Weights of a small transformer language model.
Size: 6 heads of 64 (2 for keys and values), 30.6M parameters.
Training: a variant of SOAP for these matrices, 477M tokens, 3637 steps.
Each number is 500 + 50 x the weight over its row's rms, rounded and kept within 0 to 999. Layers, rows and columns count from 0. Numbers have three digits each. The size before them is the row's rms in percent of the matrix's.

# layer 8 attention output (transposed), 384x384, rms 0.108, rows 227-239,291-302,354-366, columns 256-383
073:486542485516535509511534464461574465444509537474509509595473591515491512486524436564487562551426502459534521453499494459541422508468519544608545510514566548458551451468528601536429601527531630540446572484518481442520442496450447433520478425427526415522529531474502557552504439519437516581492504563559445485454529565563545454482459515482508501496505554522497462473490507474532440500493
077:514433510542415527558500528518479547478549533497461508426480531562503540422526550466454456507444491417493546429514455452560453480531564519605498463464569591428480527411438493439429497549496521508531483426512503496455487520547500485458505447574580492446471487528437504501519481562558502566488519528460472508508466500497493462434431496517513550399622495499435512424459445528444511451495
076:555580495512442502511472592498444450479510600489454561472509529515369521523541548424430491507537555476543534424486525426479434506477540458478496432406551533614508523455551439449492497500488560541415393495459471474536495433549478534466572473485567469525461481489479472425519479520457516564513465579409564520381473509515561500473459457470493555428564487538434397526553482545598531497568
074:535494489490509498501433525406485421529481545540496473465582571534478526452660560550621505506487491542508491452496544549526527572527562544433525536533456597412402521547468489571485504487458492498542485464488512521565505457550529451590529428428537417456560546506464454544590503554459462484466548441469532537458483544440526518525506532361567514545443457583424501460469528475564548632503
078:517529473463403448493505519460568389552488469440485482581456478432528506531464434465496507471519468475456513545507550467418453576473517476464549458526461504537484531413544551424554481451490403426514513447532506498474454538465545489489514433479421496465509490516478475439564503519522533466459494429475520503519500553480535526486554474523522465516618443456512569424486607551542390495519
073:509582441499506478578509508566558485566515521614461432487510470519556532448539502610565459547476507509568540514443520423514456469474453495520453393506409461417522369524526528504556483485508525559546531580511512550448465529484477473486527555539534512601481428485527589538588538539480407532474569517558485522474456641460476471508456479596441473560611424423529529445469525451427518521575
070:565530421547503499556488575461513608450479406550579497456541593598527488467539492492494475494512503542496477514457533608520560498451480485484502480443511469491539553543503479524437495439532483560584503457432427485543538540519433534524486576483542491626557522584490490380457470490496571516453548567558571515474584465454613507527497431541522483448507431432438530527630517507518498465566
072:520526485505451500493428338557509594546510559531414530516474454515486561396518392532555502393512526517541481501463485485509426432446455537612529402496584535551519419581461396541553459579478514470516418540518444569488508513451436482438434534429519561403463572482487480587381388507557464496480514583532492497525464485472430549524499479653508524551607540591466440441477438492487532478488
074:382501501421460501400511529510462594496485425486651425480570425487574447573547517450364464465499517490534507459517500586489532447525512507522502515551532526490533476577427506472512533463508526487561596514546610474463502466563517478546497580439537520442479545484476591544451519458500500507470511450464510489469501543396531461446454441395368508513515465504418511483495474507550562470447
078:555421451468544490537518450497453523528547508471485524447592543526592467542514637407507531474418523554521432477429519504463482535471491578480495490555511498469542464472525465519533420414449500494453587493463457546496556534398604494508513496517538566527495485461594454446455580525502555506503499468515481523516488504437465591462582517592432508533489447444547541543532527438607514574381
075:494429502511458543504497596431479478373475501470470501599418443520484534477482514407583457486469476461503494473466496557551471596475481522455461491421527526532519461424450561539460481503433510452574507520398445467558526548474459494539511482508516483470531467549490543438478431525487435571425553515573451551562438420466509557509405422460524581439602492525492537453540454541509583459573
078:387493478480554518600505459398459519572438463470504522521492625467473534368461537460421473472474578519555443454456547533507506514522552481509514432459550607479465429408550506488513444543539495467483483504553497496528459588544533455481538432553444548441524498497502564536410499530495603556528561546555537529490548490431425444480475472520541524531495517519549418504447501573508556424481
072:561601528561348451478456514458599469482446516396542410517633405458516441579528489502462616536477464604476469486526404475478539455531491498481497575531481499479481554465512504440448479495458480528551499487536540581539406487484506505488466490568551552517519481490454509547426567492471393511539472492507493446469445475566513466438521533398506461571537504555503494514501542493480541514450
076:539448512557476562582537463542513427487418515498454471470475485475466503470439405535442584502562516498525481494533435527501517510473496505495559554510569620499540435559531416537422477522592543497549480477511420573497528510525407443399459568496515502528527467467450574451466444554637554497373438614532453543463472535523573402534659527510541562486411520498487470510475558580540497517496
083:491564476505484409542547395508536529430589443519433500432584462447462552515519486413530487485529493464447446496442487554549401521514546562472521528501579521449370528548490498504621537525519567480444521446461444510521407433552468457536431576516497537633498542488402394496479471539508518540550456507526487512488395584551438540467519513550495587467303490484514514530541544586422444436597
081:385518498505599482372509553521530454490471481574447512449487568514516503550517472442457584410530502554506504516499575516494501498530487451447487549452512537592459550441579512471474528552533534449469495493450412461443442440542479554545470427409497449462524426589470519598450452538489501494417440473380593510388521484435442486528468423536567512410506447474450401584411588506580548409574
078:532457432507495480444410435566469519458433451435436494502528606526495587458514519462530433432547507508521518555487536511517536528512520489462458543584391566409479484525471458508477541464482488520455551401488431498530502611466508517463523511524577422544509388525538468544608407446552383414463473496517543551453557457484590511510483507468481534451514471539506491504520498489540562574555
077:465507456450517487487433523444551474559520500460484430574530498476482417529489513477545438524621552479524367450626478438429396441490459490479473519589542525555416501500534602500513474434369491457605569497530474382513491509465439499486451465474535502556558438511555434475638438519500514494385514402492524524529508541372507520439513510430548541469482506541529399411445511443481460422564
077:525554461481462513474526576466570395487441558455406519492493475465496544509519531440564472487500462500436522451526517493487481433544444524474539541553391409511449373564595620531544540524568531505574459579510461559532445556546570489428481572533540483568501515516574493478532493488463458436509438477517575557469502578517433466532440516515443486578326501489474542472468500505524548449496
075:476541391518532426476407478432492530477517485477535475585531551514510408499521473504524519507459494530522481522527455522522469529470505501444451414563448461555542502555438540416541440577506452495527472428366579513453442479524464514531457552548493500595411470552542537537440572506458575480432446457509474511499516541481467557469515507482490478455537465493443555505531538503494551468487
076:554496477536555465485484418519531504499562507463518442486589539533501475510539640451542467507515470464458461504467519558483456475576358476486487421540493517471575480548561408477515528481500390446545573502530492545505495520495581392577425507436514476410458468498469520488444521507571514489497493434480488582541493504519517580494524504508595452526467417510525524529500459516579461489425
074:491467531443431500509546494449530471447407500560527424492512515514527486550506502506466494463547494449448539466464506496444488494530565560459516455459484462505573498581505410554519589527529584497484570558493520487479492488518434473478498529436520497582532631543493437463404459528505459527454462488517524497467548490556470466453416574492492487591564423460515515370470333491479546463481
079:449465509472566531507470471422480564462499530524484563496546573638504519537457598515521476566459515539589474427420383520511536464538578502452538473587477562481467453501443556484542449596540476505456587604528411457499572475487487515548468515565560575449525533479638471492493497486534449536455455477469470446595486528511619523565531519511488548411544487458542466487400481547518404536464
078:552528437500500469451536527534424559420488489417484510569438578522508572473498485505621522474446499552469588509445596468541395567495539468490466509478504495498442547445501559413575464579482557350523504534535487484499435518453519541577497536518496483550421557506465557469500447531568467578580507481597483507534484629511511515444410504542552506571402468515524620526490471517499489434468
077:441485476573471520599532474445526622451512534421483452506428543511458557515432505424440503417493580530434440545559572520586590527464462513537492561548488567551595468576510491526472461493604499603590490488423489507498499613495548489605519438559475616492397440537496502538485476477499530558501455477496582551532460513518512437462438469531546552566651478418478388531492558532493569429503
164:531551485539533502424379432439443461602558501545470567492525588464532459503493434609476529511449493587417588498524431505539470483553529525545402455541583471477481478513532500545480530537526509536503446583488569644576450382644506446492499421452507545466517550516538503450412442511447466436569495464527515507520525477441488516508493457544469521513399483501527516591452475492589461486485
165:496568580397521471497447530507483559539545482528551511470548479503516476550516571401541381496553504501501486485522581443476453495543548475429403387439431393526474595510451496479584436469426419514487466489498520460518492483496593558511539504570515548500474517510549413452501518465435468495597544387470558432547525475484443544482393488475481477487488486469524571545527474478481525516540
160:441456552456525551479437516519518451601382508515559522590465520502509469564451436514505493469490464554523455515547551500442602516372389453459460468558440436565608514473533519465479475466471512510551489591556537542514537551492525512450529465443472479424518420497665557496474502455455476391520537536493533501513594461453564470563517469432515405634447507528484467536465506425551518561411
164:562454513497435471549539416474509545466460461486486451521509429466547485443516477594558508512420510476467539512493425514499479504506526551541499465600412412387556495558418547528544476451518468490547573490562574510526570560471538411498513499538496538520489528459542550487497575469521502473521573465605393421710463489524541501509544561491483460598477525502528633451522455452379429595446
164:490529545501523520510587548543477588538574527540557533518442371535468398569418455504446584605484505472511497529503435469477507394509447496569532486428525380612559509461525524454489439547523539468499484608513583480456519425491501552525480510571452630529480525449519536499431559530481629528565520556493484432546429514517459477500487473580465470486535533472540476513540447531476453325513
158:538493541517556530556533407533482586435530466508502591346519498521470519437511508514507461488437523564521560479402460526592554484556549529602488483417523487451575466496470390514473564600591544521390431538473510569509584471519555536482539588491485537483455568471509524560385556528434491527599557606486445495454491470545423488510467479521499485520484542461440583602507434465457568542417
165:523446546504500484461476463463428552464457540464561547495505535481504426530487499529485546482472495482511408522499427572509543586462554510490525523470596575604550683407447420474410461496516496493427519387456471408489543418460464513571495426447418452430493518490437505491419448476501567475483566479456449481571505341526581524520592479435575505394493526549484483533503435522533486538485
159:433449614484446543472593460544488429552504593485454503450477372449551574478427511446482491481516534490469505491512516419468511488537457512521548575539501522466472438412512461496554508492427471499434483582645475485504489484471568470441519447450506477383521498440514473504537458471526427546511517473475446532536469453513480509563486598471518513570587534536543491524429542527511550570553
160:481475521523531512529519628413458452536421497514508523440474496471543506549459513497421539600474541505488532427561479469468574543494571478438468625527493456518441549456480609463494548472489558523473492504478533402454529488511471544517561476557514477605618443521517468423621603485431536503521499462508527470481506506488537423454447474465470516489402500470495495486505563468515517518532
164:567523484586559534524435516565493491579558577482352568528429527492466507449503512577553543588463525471515453507503511495554534533445443441488472561532475495485440562420512571485464379504477416520468447484451421515553509597430568521487511413563471469486509382472528494525554519504484548474532539501537464486513455501509492566572545480595587516439447596520552479580513622440504465488538
163:531547519497479486492470535571527491499486450464498434570412431374403469428523372537485462471598507470386529589572573479501415523438492416550449513422495520555487566526534469478479562523473537472567463422505599533472443491528436477442552514475431445500543437518371572553547443445506487527547516535559569484387502462542485447444425471480551467570521501571427485521531490534411528389571
158:475527546423495512519469395572560473641522508549542477393595479420521411506511496544351499470548530523522437508530427485497558380538438500527515539554471531532583549591511447577492524483551424637465504485529553557422550461537507462456487526456476497466505522406483444537526541471445546442435499531467527514417583479508445471524582532500426429502495509443520379508496493507484450568480
158:601521503498483501404482512597529400485536506605536525433523391519535426546564478499557517560562352430507593524494458446443453541574469482485556496512456445460457567495423537489520556538444482494474538455522502519491562328504467491475460562433489397488521529494515472511561499488499374447489495467461466469476489504458463610538501583485460425402532497513461563455521436443510429562488
# layer 8 attention value, 128x384, rms 0.0802, rows 99-111, columns 256-383
119:499471438489527416459575489455421534487519533438440419459433498505545490424506520409480460414512513497402500480462431552516566528552507554531476522461447533507449477543520397421505475549502481568554465565460486517545494486488447450622474493456498459444518509438467550495507553503569450422389472491449432611516445456555472578470517445480473552432481507498576477384504488429590503589480
119:523505434513528435521545562464378534541553482508522474469481460494454353476544524542538485452520559502435571560523483429634472468561500501466605506470525515444529496570545549505538550522549532527448461530426481527489511494440460529493448458565496539589510546575461598475624585491525519564476498478538505544499470536525461579494423509581466488378510605492498520456530471484418472527625
123:498512485551592534451426578575499476590534558538551578517500455483503483478463498472441460590489494386446460562549557494559526499622491392449457509492562538440503445505603569475430552496533507427492461435553485492479478489498530550511429546532497594528482452431535515481522522472491441523482449566590503456392546488537433495494509536585596520467535570525535496525499502487489475460433
122:485492452474502610540450469375474461420585548537522492406633526525538522494521426560481456496461553515498473444533594505577509592573511474484534472507546516561418521545525406501463453517498424533523496480505461477543461446522511517393481514461470360511494450482442444510515521462560456490503431434541525584436645565548612425434526573600452489423530488489607507559486553523463456578467
114:508440498528466530502412574505472524474491539588403531556533495543546575546564499513467566531544493491439426412507536489511453559492525506470442485482432521561490434561492506524475488496537513600529513503449554497473512493503511530567594511558496513615574462608466426424485465515543433531521434446565474480535535482477654519562510512608576567511520542517539492518536610546457500572499
119:398446519559514489523503488450537414619519477531498442554466496491528539508624430411518568453504425501490478409486467500575473522492524533504470512538495547380455464520486504490526507501503509452482476512627578449603421465445455500506533466457566538439480501567522454581542491494576475486451509495536555473447501532541452506453459586512552575535407528604565501480456531432469436460501
118:523558534453505546440491480575475469509485527461472423426473535420474433516428562522532500512476447402540491388465505529568510585487583542601493541451503510491561452479494495519532540477569546488487537502469478511587508496499370519542526381523535498598477459520508568595508536582513538447569406527535594533482510574476491421496463443482552516524569501462497531560571493463558482511433
118:573460471463537392461496429555483515416558519524491479455555550447513513461509464419454507385545466477459546523429583490492515444517500549477394492445518531419491565501496523552455531462428571536534537390480484612498542506488528437493538453389494527530434500409553297574511481447555524434492606509504419465474552496527411491521551480491577516557510447446523459490519447486486535463481
119:520458513586439448545465502443507475493505538488527417471519569527514472470458519387615478420518517598510530507534539537431478511537483463475519419496491439668508485543525478550512558440540542491508554522467457550438555435553391503485482591582492547471516454474577535451542527445492424491405522464409493568498528549458439442487468509505499527572477417484488530483463576507406437574448
118:483509465439484477560610547422514483473534519505594501476537526494507483508401425535514469454449465539586551432500426583526534448576534510519428490494527424533459439484539530618405531487524569557460438535511444499430416472467414509579425533460512588475469604535519375436507393564471464444537524512540475509474500547480460487519495484442444543526539573476466467529474493554470511544492
119:501582503582434486487445593441565518384477425477543499492544603507475440548471440481487477544498489441482528508487492470526524497510493469499477542527455453530539564543545423524446461363473458536550580486486510627526481551469510515411578425534537514506543450495562509530489599474604546446556455563408545565416428435504474499423585636526480490421543489482456611478483508462519516466457
117:455461481499484506517464486582457483590520518450424497533498448503553455456532437577476496446435539492396465523503501583470535577376459485509555462544545526525571542484503464473502523463599488513446497521506608447404501546453536521440533443562562608519488507509535506404521557401441621487424479511507468477450521529565570425409549474527450560528450424564472555645514581512572606518593
116:473480476543578420459568513534472485355414531394466465555606506466456544542349452517464432561555552517485455482430475559583469489563453465550507525439475556523375455461525455546524453539470531476492576525558557531542584509502415519494551515523518494455551581537594530457461424470574551518478420573446449512462436502400494500456451431586484479491474541483491518462504573571562508448466